Each number is 50 + 10 x the weight over its row's rms, rounded and kept within 0 to 99. Layers, rows and columns count from 0. The size before them is the row's rms in percent of the matrix's.

# layer 5 MLP up, 448x128, rms 0.126, rows 213-223, columns 64-127
097:51 35 49 70 41 38 53 53 57 46 54 66 42 59 57 56 46 58 56 49 38 47 52 54 47 41 55 46 46 52 45 32 43 58 54 50 67 48 48 61 54 59 58 50 60 30 33 39 48 58 66 33 40 47 61 58 47 60 36 46 37 55 48 42
105:50 74 33 53 61 51 57 61 46 50 37 46 57 50 52 50 54 25 56 64 56 45 60 60 57 53 48 40 36 53 49 40 31 64 50 51 48 51 55 22 32 48 58 38 63 54 49 49 51 50 64 66 45 59 48 53 36 63 54 39 46 61 49 45
097:56 56 32 53 59 48 58 31 45 61 50 48 43 49 60 47 41 68 52 56 63 57 55 69 42 77 47 56 65 37 50 38 52 66 44 44 43 55 56 36 57 43 33 38 53 52 46 53 69 36 51 47 42 59 59 50 61 61 48 42 54 38 59 62
090:51 48 46 32 40 29 50 45 37 27 59 51 57 72 53 55 41 52 44 43 44 42 61 35 39 52 45 53 50 54 57 50 52 52 52 45 64 32 35 57 42 44 50 55 50 42 41 71 62 56 28 40 51 43 48 65 50 52 57 45 40 64 42 35
095:48 31 49 38 44 68 67 48 44 52 51 51 50 45 30 52 35 55 48 51 55 54 42 52 47 68 52 44 53 71 48 51 55 58 62 42 49 75 58 46 47 49 60 49 42 61 43 65 58 59 49 58 58 58 54 47 64 39 43 50 50 64 51 44
102:44 57 40 41 65 65 60 28 47 41 59 58 49 44 52 72 55 38 47 32 42 55 60 40 34 58 47 61 35 54 46 43 57 41 50 53 31 40 43 55 50 62 52 42 71 42 58 45 46 42 46 63 42 51 48 41 52 66 74 45 47 43 47 39
110:47 64 45 47 41 61 54 51 69 58 58 55 38 49 53 66 60 56 35 63 57 73 49 51 34 38 57 62 49 49 32 70 61 55 49 33 54 54 59 52 40 52 40 53 42 49 49 33 47 65 55 42 54 56 51 33 43 51 40 53 61 50 53 65
098:60 44 51 41 42 56 60 43 65 44 40 56 40 49 52 46 56 49 53 57 48 53 42 38 63 56 40 51 47 49 59 39 17 52 26 43 56 43 49 43 31 55 40 36 49 49 83 48 35 54 48 45 50 53 41 53 46 45 38 51 49 65 45 48
108:57 24 45 48 58 49 38 47 65 52 45 33 45 36 54 58 58 54 66 57 62 38 60 69 52 52 60 75 40 52 43 55 48 60 61 34 42 56 51 60 42 47 60 41 58 37 76 42 40 57 37 60 59 55 62 48 62 62 46 44 35 40 52 63
108:49 59 57 41 54 62 41 67 46 65 53 41 44 51 53 48 36 40 40 63 37 56 41 37 60 56 44 47 37 43 51 37 44 57 54 54 50 44 32 40 52 31 50 53 58 42 25 53 46 43 48 49 59 42 69 45 57 50 63 46 47 60 43 44
102:43 48 51 47 41 26 69 45 41 60 51 44 72 32 43 49 56 60 43 51 52 54 38 56 55 54 56 57 41 52 60 50 44 55 47 51 45 50 54 47 37 43 60 59 77 34 60 50 64 54 50 50 26 58 50 43 53 48 55 58 53 29 29 75
# layer 5 MLP down (transposed), 448x128, rms 0.121, rows 213-223, columns 64-127
097:52 53 24 44 49 48 52 49 41 62 52 62 57 55 45 42 43 40 48 50 55 27 51 52 33 60 54 59 59 51 54 40 32 48 48 44 51 46 35 57 52 58 43 47 48 51 39 31 54 64 61 42 40 50 40 60 59 59 28 62 32 41 53 56
103:42 48 41 50 31 41 42 59 61 46 50 47 23 48 50 46 53 74 59 47 64 46 34 53 51 41 49 37 63 35 44 39 69 53 49 60 61 57 42 55 46 49 56 74 49 37 40 64 54 55 59 26 54 41 40 46 55 41 45 65 35 31 42 37
103:47 35 59 44 44 40 37 45 54 42 47 62 34 50 32 64 53 51 57 47 47 37 16 43 59 58 54 32 48 54 51 56 48 58 57 46 48 61 41 44 59 62 45 65 52 47 46 47 49 50 36 48 41 30 41 58 52 52 40 65 63 44 66 64
088:53 53 58 48 56 54 57 60 52 64 47 39 34 49 37 49 47 65 44 46 49 48 46 43 47 40 62 50 45 53 70 65 63 41 37 60 48 30 53 61 62 57 48 52 49 43 74 69 51 44 48 65 52 54 64 57 30 58 47 63 61 41 42 51
089:44 54 43 41 46 49 68 55 43 62 56 59 64 50 53 45 49 46 37 41 61 41 57 59 45 44 67 47 54 46 40 45 34 34 38 38 53 49 47 65 41 60 45 39 49 38 37 78 57 67 57 49 57 54 51 65 50 55 44 41 70 49 48 64
093:67 66 58 49 58 61 52 50 59 61 60 55 34 51 45 23 71 45 47 55 43 40 39 56 43 60 51 42 62 50 55 37 55 58 46 52 54 44 55 28 40 41 50 38 44 59 47 36 35 49 60 40 51 58 36 49 43 49 49 56 28 66 38 46
108:48 44 33 48 50 62 50 58 68 40 59 47 46 56 53 50 59 53 53 58 52 71 48 38 33 59 48 51 65 29 52 67 46 38 42 69 49 59 31 48 42 56 61 51 44 61 44 52 48 46 45 52 37 49 60 34 46 50 44 64 38 37 55 43
101:49 60 33 43 50 32 57 35 47 47 55 30 46 45 47 48 53 67 56 54 40 42 51 61 36 39 63 53 58 50 49 72 55 38 48 49 59 52 55 46 37 44 64 50 45 54 35 52 37 57 62 81 54 70 56 53 42 57 58 53 48 33 58 59
101:43 54 65 52 48 56 53 60 46 49 59 60 50 48 37 56 40 47 39 56 42 60 54 44 38 51 63 50 53 42 46 49 35 55 53 48 62 54 41 37 49 67 36 53 69 49 37 38 54 53 42 69 47 63 43 62 54 51 43 50 40 44 40 56
113:47 50 38 43 57 56 65 42 59 39 45 45 51 40 40 61 51 49 33 43 32 30 63 58 67 38 56 46 42 53 53 65 46 56 52 47 40 53 44 56 54 45 57 64 52 50 61 46 60 32 56 59 44 47 70 49 59 36 49 53 51 53 59 42
099:36 54 60 47 63 57 62 57 57 62 39 51 39 51 50 45 47 37 42 62 49 45 46 46 46 37 47 44 66 59 44 28 46 67 36 52 55 40 37 59 55 55 35 39 50 38 51 44 42 56 64 43 56 64 67 52 52 29 32 56 45 70 37 51